python train.py --d_mlp=1024 --vocab_size=4837 --rope_base=10000.0 --qk_norm=false --bias="none" --parallel_block=false --init_std_qkv=0.047 --init_std_o=0.0111 --lr=0.00112 --beta1=0.9 --beta2=0.95 --grad_clip=1.0 --decay_fraction=0.835 --train_tokens=300900000 --steps=9183
Each number is 500 + 25 x the weight over its row's rms, rounded and kept within 0 to 999. Layers, rows and columns count from 0. Numbers have three digits each. The size before them is the row's rms in percent of the matrix's.

# layer 4 attention key, 256x256, rms 0.062, rows 40-52, columns 0-255
104:493504509522493463531518485489520497488490497523490512488509545526474497495496563525472474469489495506476489493514509470474499525527547443490479491493485551515446541496492510447511493483516504503479478449479529438526477504473501503500527510492495524456465576509526522458508483569509531516490528522537503465520504506486486462473524491499533457474517460535468477466500500514500498509481496521515468500484467533513487488495488462495527504537518512508531507495453493502516506478550526511507508494488444492499483544495520524479461475508460507501492530530545504511475546537491470482505505537528512530518488492507522503504511491516482481506499479496464504448530447453484536542463550480513511488520481498503508526523545515510482492518499534481464498525462479502517545506498475
102:521476477492484473513513515528509482541486489562536480501506524466489458513503509504470470560498531497521468500508504507461470553541476442495509479497504512525490551515516489498516529512520486520500490478489497480538468504504468539510502512463508531505499482550552514531523457543466522491524512545526477447508485517502495458441506484513486516505494477466493433518470472466501503512483487524530535479517484524487512521505509543522574503497521518496473490515517490488540501505540534507511497504477472488511486502505521523508537550494502474512521513523476517494462495519469476524511478517505470524528529536485513492509502509506495539469512509480480475476473501484445544506486492491501484519507455445460523490487470486483534446493480515504505520548540539487478546516502490
102:503487474525495502524501457550526523522504473555513532483521496487525468505511468533507477479492573530517500471508460551527517509552495519472501532482467463499505509491489482472503527523490508529543497537525473508493507453496496480519495495487463475501478526528513527485507543505522471512545535487483536533416523480511525500481509467495470488504486513489486521512511503475539526488503472486471477469486519496528497532510529497450484555470499473545488501498515553529491501466443566498527500537471469515519503469502511495488473540514530509510496507503476541530500501512497528501496486532495501454473482486460470497462503495501521494529510513531527491514464523510484502524521458513535485474474507495492492509490495516477512525474487450486454463518511445450516530502488491
103:495470537463506496483471543441434516510455501498521497484549478550515537469513490474518515537528516471525540509521502500493463510481534518478477513531492559453527496499466510488455478492534516489477506453512545491496539524506471513475544475526519485507500459488538483524509490491536492537499506460489495516510494518463479504526495472516489476466484499548479504528499522508496513531510500531504479489486466491502525464512507527519536509492467483489540470522529495499498473496509499465512474490483529486512479478526523519477465471488501538468512483499498485458462555529492514477498520476477511483515509497480459508484463467508479540504470489496478516484554540474517497516449522474500519469528482515501456482540548517524517496509511518490446494483467483509504533532434520
106:504494523516525549444505450537490532513543504468486480472478480505479463499487476486487473515506489446523546483520512505509509425460527549525487523491468506478509469522497462518459528493504499486448518508498505527485499502553477491466557482490540492465523517513499472470495515521508499465462458514504528482546511516491457521527505505495519503475527515491497490480520521485496520491494496520500509496516518512487487459508512475514527500477471524516486491453467474534564484468500509478491526463500515511542506504499529533497535493487531491476475525540512504518497461470493497506482533520513507472507530466533481466494509558534501486489440508468477534472545470524468525499488532530479497520474486491504493465461494491466511485540536532516554493479499483493485551472482494
100:487495493487497508516526525508507491459516498516510511501482534492511504470492500486504550472483500548523454483479486497478490540514532488542536460504498517505471526495454487440531475491532466527532495482492472493551507446502493463516503494505474519464497561547510487494493465538465496474525525511497527471480462488528465457494538505547483482480514489471518467523505463477481474514474469542532501502479525507511492492505489512492537467465481518532476512554501499504521511485489508524492533485523483475496498528483467542523465483506451458448509504488486494483509533532484461471529528466514462487491481515561521529516460480475469495526518539514456489477500517552473465499478530533501482484493517461480498507505460539513533502487541495519471542509480489504506494523460498
102:490483464458503502525494521505517504508526493456462473552517479471477518463477498503460518476461463509536479475484444552471510492534462492467485513496507475488515490469527529516491498532500492480449466530496504495513502525466488515492470500469500495550480468485494482526483504455448507506497482516509493503456502466460521469519500522472481529474542497521482494526463507525473487483517499463513453496496548466529511514476463530474516490495503493481510464492467483477501481533521500456505460526496533529446489514516499490492560519477514517520512494568489474520505466488515489511484519499524438514519495507492507487495531469538517515486548512536491483541496493542499497475517517521494475512492503488460562500464482485506508496451472497447541506510490442474486519490524500
106:515541469445520496486493485494527504476505474526473479520532474487492502497479499473522467451514504480537511497462536510523544472448493481512508485488506490512459502466530473498547520524488507506494514551523445517488501508449497536556511497483491464508465495520493506495530523459471476451533506535527477534476522490537493506510477541499490493497520513467499488546497493518522544473499492511543477507503535523483458534466491545473478509489466493476435482485539468507483478519487484500503500470570509508487514495525484455498508490535467487495507484461468486498539466488498500487507538491481484506534544474482472498512502512505471537485499511485541458562473543495486474497539478510482471508484515489552526478508482535495507510501511490479551537476470467473514491496497488
104:484491563555463497474466506498503474539494490477549509494483547458494506490440568501489504511456479486478481519518499513501492511502532518502532472486506506456506486517517492539484511460531523539508479496517488503471541488522501472505521499504481532532532474508520509493480519488527482480475466497502543558475493490487485474508477514535505502512522460496482451525532522515522514510468520556505480452480478498462464484508483498491523507530491493533496491487491445519509479522528472467510475484529501443522491474537511508496477534471490467524545488511497490477505500489460535542514510487482497502512504517515531516543468511526496472484526531446447497522555508486484494487454543499489547476518512461508499446519504489493489503495480501533507493476531547453521501471489487
103:496503499524497493513489474469522492534524537490487488465542527506526480481520499509483480491507492557477535507543491493492539517534498463505501519520535455513514528489509526519507524538483511526523493477505502501493486495478510465513515524515502506534482470512526506528512509513504519511478520515473486496525552472524489523490501477523458492509512474487473497515473517473543466479508499488504508491473535495449494529482520500492513483479500487485475526464471529548534479521508496478543489529522455538508478521432511475533499534466491513546519479534511542526486468492484488500484561545510585485538522446498514486541523507473503514500465510540494473500520495437504461495510471520529462482502530547504478526484514499488494534456487487543491553524491534448529454488503499
107:457479526503488437490524530492495476473533475497517545526535522498491495464542523496509539467482492534491486532497530510545468525493497474490479480479495477480538505499517509453494491527513463478532476474495513497507526518525501500495487445518471524540523515485542507506494466540473511507483488509484492467502479525473465511530540494496533491478473502528480514481517486476433480523502516494447532437536515485510485473494490517557509506540519520498538502535476493540518497505536513483469515527464484467543511469474504488507463505507481547454504521505497462497490498509535490430529486509446460462537528529496482479460469444475490498503506500505500529512504498495471520534507479495515505489482543486456493527526483497490477532496487491520494491449535498492509510501452530
106:480524491492493494488488505493486538499486480459499516496504519493466455488500499530500529487539472487506508491462507490530497451451491486486559508491523506472528467493549484538493498483508490494496515505515473514477490517498482523516550497472534505489528461498478450500531525432515448491507455521497492500537515451505494523542450485463552515512493527478517479501502521482539482465565523499510488466486537457488538471481483477500512493496441510462495486468481510511496512541440491505528503450517533527483528540482495524507539469482530529498480498472491474504498495476496473466509549524517505554479520471496510504504512511524482515471482538486507543520489516479519503469475504485513457520515544469554555479494464489502501519518495491487555498483500503499511489504467543
108:542528465537505499523460513509469494503505537480502520486452476469477505507493491500455501557528512505487532534498488489514497456506516501499446515494517543466520506514536538506505438512478523488507515549489535491528511519509533551493474474514520485528468511561443503531503508484525506546475515523524494526488511467466474538488495538509499532485466490506494517499505517458494482491526502521506503486496509495512492482476550519530492483494514486444515475523489484519481506546487512556506496508495521459520514499497504460462478491467502478509527531465461539499484467550508514475523434501480480553525512507516467485547503515515482537516494428515504489526461497501532482496545529491490494478517506532482467487520517477502459501488480493507476510461493508492452445503505490
# layer 4 attention query, 256x256, rms 0.0614, rows 41-53, columns 0-255
099:479485505490500519514496471467486511496524514455543514511545485529499504485491555478523488486488496517477472507567509452536502499530528507508512498492519504456533527514445484501484514520477506514543497481478491451535483493470505486487474536527485511538478482506482483467507525513501478504515462511507489531487532485505498487484510538518493516465474491490467496496525498452468473525459491491461536522512503471509493460534566513510502533488491495480514490507528504533562454511485495512487504547499502470490499505483506548476465518484494548515483488536469466535476517485534504498517453500466521475531474538528485510459521454549512486471478514516508496484476468523510504524547527465553530487503498489516437526498507536497483496515505515540460442504461523520518520463473505
105:484503484491504486540523488482469462512463520463531528485486457534542489490509543490475504465505440477519547523517507485471457491461464536524500496523482479521502487510481485543547510509508525516496484514503484529495538514508515530499467485497506488472454543486477502511492551492488500523451503519467500500491470489515530485501533490504521515469543524507501479535518490487501436506508553499490487528549473501487533510488435550504485521465513500453499490496540461474485486505444489504537505467466515513479505472502520503544509517489476504476509541516484551497471458545481491522513481512486470491497555496520465536496507487478504505485517488488536482475510493526537537522474493527455504512556513493516495529498513472480495523532489516467527517541508475491473455480466530
105:466512488529479519470562501510530537461473543484488478492493465504509493501504455491480506506505518514449517511516517486476550498489503539526508480487513503529486528498529502480513538501497479537501466496485507529470535492477488496508472480511430545487504519518546538466471516469501495488510482539500448522427542494502487544488494489486504466512500470458531513510466492506504463477509508486482480511456510526480497485454512483483505498542432477497527495530468510503505520508490504508476526519490491485511474491511515458452486509509493452524532523529508474465508449513479504518548523521544525507503459480482524515531479567505508494540538467475528476468476472473526474534475516482488467498510493495479512479564518527514483464520526513458484477493494508532487485488497493
109:489534447474509484523495490459510496487487515520498500446493487506502511494529413513491526511529534532464501451519483494465480515503486473452468509477485506489536512504436484460530515515515534545459533493489517484497489466470489510490484528474516481471490507464524499503509511481468534509491527500508477480510495507495462521521479501496495491495485526542487497492464502497528482530509526505503493506480501551463467528489492526506492499514536476472520511534518538489504520498515465488495507480534513504530496488510481476458528483527497507485487433483506497490536522468502506505452574498459491480490507515469510505503469478517496475514463464500566490533517523505512498501534489519464516431425489496501552501570487517529485501454532506495546486517481479538484488498513507
101:487506513506507546478470527530459483527468514527490474503470524509525513506492526531492473501529500502513537504496514475513495488500474521517538501485519496529486478472511573510512499514495517489502492503517473476538470525531502576466497522551519527510520473508485511519497516459504461449491530524516470534455513536500509501493520540454482555516497483499461500473510498508506501541494488442471534503502504513480511490522526507491466505465502526544473454499474497486511496471526541506517485535481497457499494473503534546508487504507526486461494513504536483488515519532489523472475505517546478457535525489509546514502536492528512534482492488471507496491477485480511515460536469514504503473503514470515485491487582533507512522513545492535497472521574496480552481457537509
104:456471497486456474495468507507506549474488457493510503531544496506509463533512534449499506499442517520491510516510545500511515498531524544488474503508479490469477473486461470529481458487517481511498501510552480492516545504498531490519534495502500463512494489505488507494503490467517486511485447435497482521541489478523488518515508510472468499488479459478453488504553485505558523528475525486506514493498508391501482493491507461511502497514526490509545508480520540515497508511512459495512503516499485488494501466504517496491522483475496559462531519514528518519531446495505506461452447459477535551468511529520519472462471520493481512491486541476537555506484501526517528502500489518514493503506524536490503483483458469501466498516459498501480497512506523492483500480519520
106:436481504469530477513460535476529504512415505488486470520512462509501479527508493505528517499505446543505491505458521539511474484541499484470475525512516520455518481510525523496504543484514538492533506535510453525516452516514502502496532486482544506539474522482507526499567482503521519486499513482499473496524505469556503516497507525489458543503516549508463514516489473475500433493508492455508501486507474499442487517497509481472452483494500496492498490494451497496464545499504493508480493519483498540492531464522480508537503469527490484534479458540507554523492504485508493517482479544523486524449477482500533491512503487507493464491512529481524552481513491496532527496495478504452509507503526455479510496467511503506510532530457500519471530457503480495463513502525497
108:523513520487503497515553503471514497511516511521481470503506544481474460494542510451514541524473523534462480536458510503467506504494510496501478515470527491471505480524511504487567485528466475526502478516512487487453516537468535483472474490543526536495498482515528474544517498493472513508512490561533436513436485535516476548456500504507505508511489516531515477465469467507481538549481488471486515534510472517469483536489510517542500461518463482529547462514498496459539507494491476483512529501506473497485508522527507507472540525522476528459491473506458508471510528515541479479499548475540523476496522530432547474512505499506529521535506493497503483482505471490490469513515510475519490487472483473512487523478482480511512514478500464540511501462483494496494517501464512
104:528469522490451441504513501511460520498481465475463505492462516508475525546529536537580507442502473470497466528475533504466472517521507510543514491520508509511510484501497472515489489504466477521518489540515475505474505477539517537496496506486495478472520481466497523518529517495466519498499467556508493500507479499444478499470482556531507488518524524540531465519527546511511486504463521517511479496537542512509471520504555488465492458488517490483506500506494462482539503480463471517515492531498510496466504476510477519545486484493508501533476536480485512509534496494515531529484493500444449509495531546464435468473500483530487451518528511477511508526478556517503491512490502523487497518545499510516494499468497480466518457444504484528509491523490495519496514509500503
110:517500517553470545502485497510485469487506534493503471515467510517532479465508519497465437507482545468492502531503484514506504522491511463494524510497530471524499465565497498502494483515510521469479482468487486499527550498452500489466492470512487484503538555532502503495464501508554514512487538500495507507502460492547462483490536474462514497523521464500537510502486503543508515511521498541516465513488527510471494509540511485560510477522493465507525489495499520520506466470504469500503514538507487516505481475537541472475482512498510452481525563514487467515508501512490515550528506468466507484494478463476515518486497512554504494542478508498511519503487465496458497478494504520498484539545509482490479501529525499500500563536569511462505505536481558475518551543529510
108:512471474517485441474472518466543505479488461507519468491490496501498493514503469474491493532546507473511466513455483534489541500491511486485508496505501500473529467481486504523526505488523522546453522524516499491460460479499464467547504507500502510479488500487530506506466500498520516483522460465480540480489540476533475496481486528501467518500471509537542527511524512513493482483466471500510520476462490500451481518497477449536474481546533540454499458502478533524489532516527454513478509490503483566522514507520514500503430459499485517480506485474548509473547472526506536500498537523511531512524494513489528505482482467502476491515469503494476528497472524520509453511496516487422490471466475446452499504507479489495518457487486471499506536523477483502486484456493477
112:499496514535530510468484492518524516484512500477501495481485503473472515526486499510548446466467508483528493496543485495470554484473503473483483485487488516502474491510488469525464481510493490475517492526495472558500535496543489529479504468495465491502512543498486457492486477543471508502515475473491508490526516504482440455491458452513563491507513480508458535477477476485495486472515493538502494472501519501514506495472473443495504468513418514527504531484493496526539493481483474491510503501497502531517547477479518492506520500487491520457537534501514429494488547433547478506482504510522536464487492516471472508501491487518510463448493504527462540461537452489467528480489520464506500507546445505513511533504459478506504504504479500505497541472538490492483493499505508
103:519511506509490494498521474492476496490442547518486471521513557526504564492506505527506504532526473491487533449570464515544466512479472493490496503471460483502488531509459532508545505534505467508530528507495493474533486486502502504523493497493501507478501502526462497469514497507539483504488521520488497481456505514485481476509497495517506488512507480522487519502464540477520490551565453482507463498459478514541504461492511528517468496481501477513510472496505547479505489514527537494507477494521494493488448541491520474500495454513522517522516470505500472499514533500506511469538496464519495472516503472509507485470503486565480466535452486499513483500492470456471529438533487524526480467444532489459498469536485543545526516515563523516466515499478482501504520528499488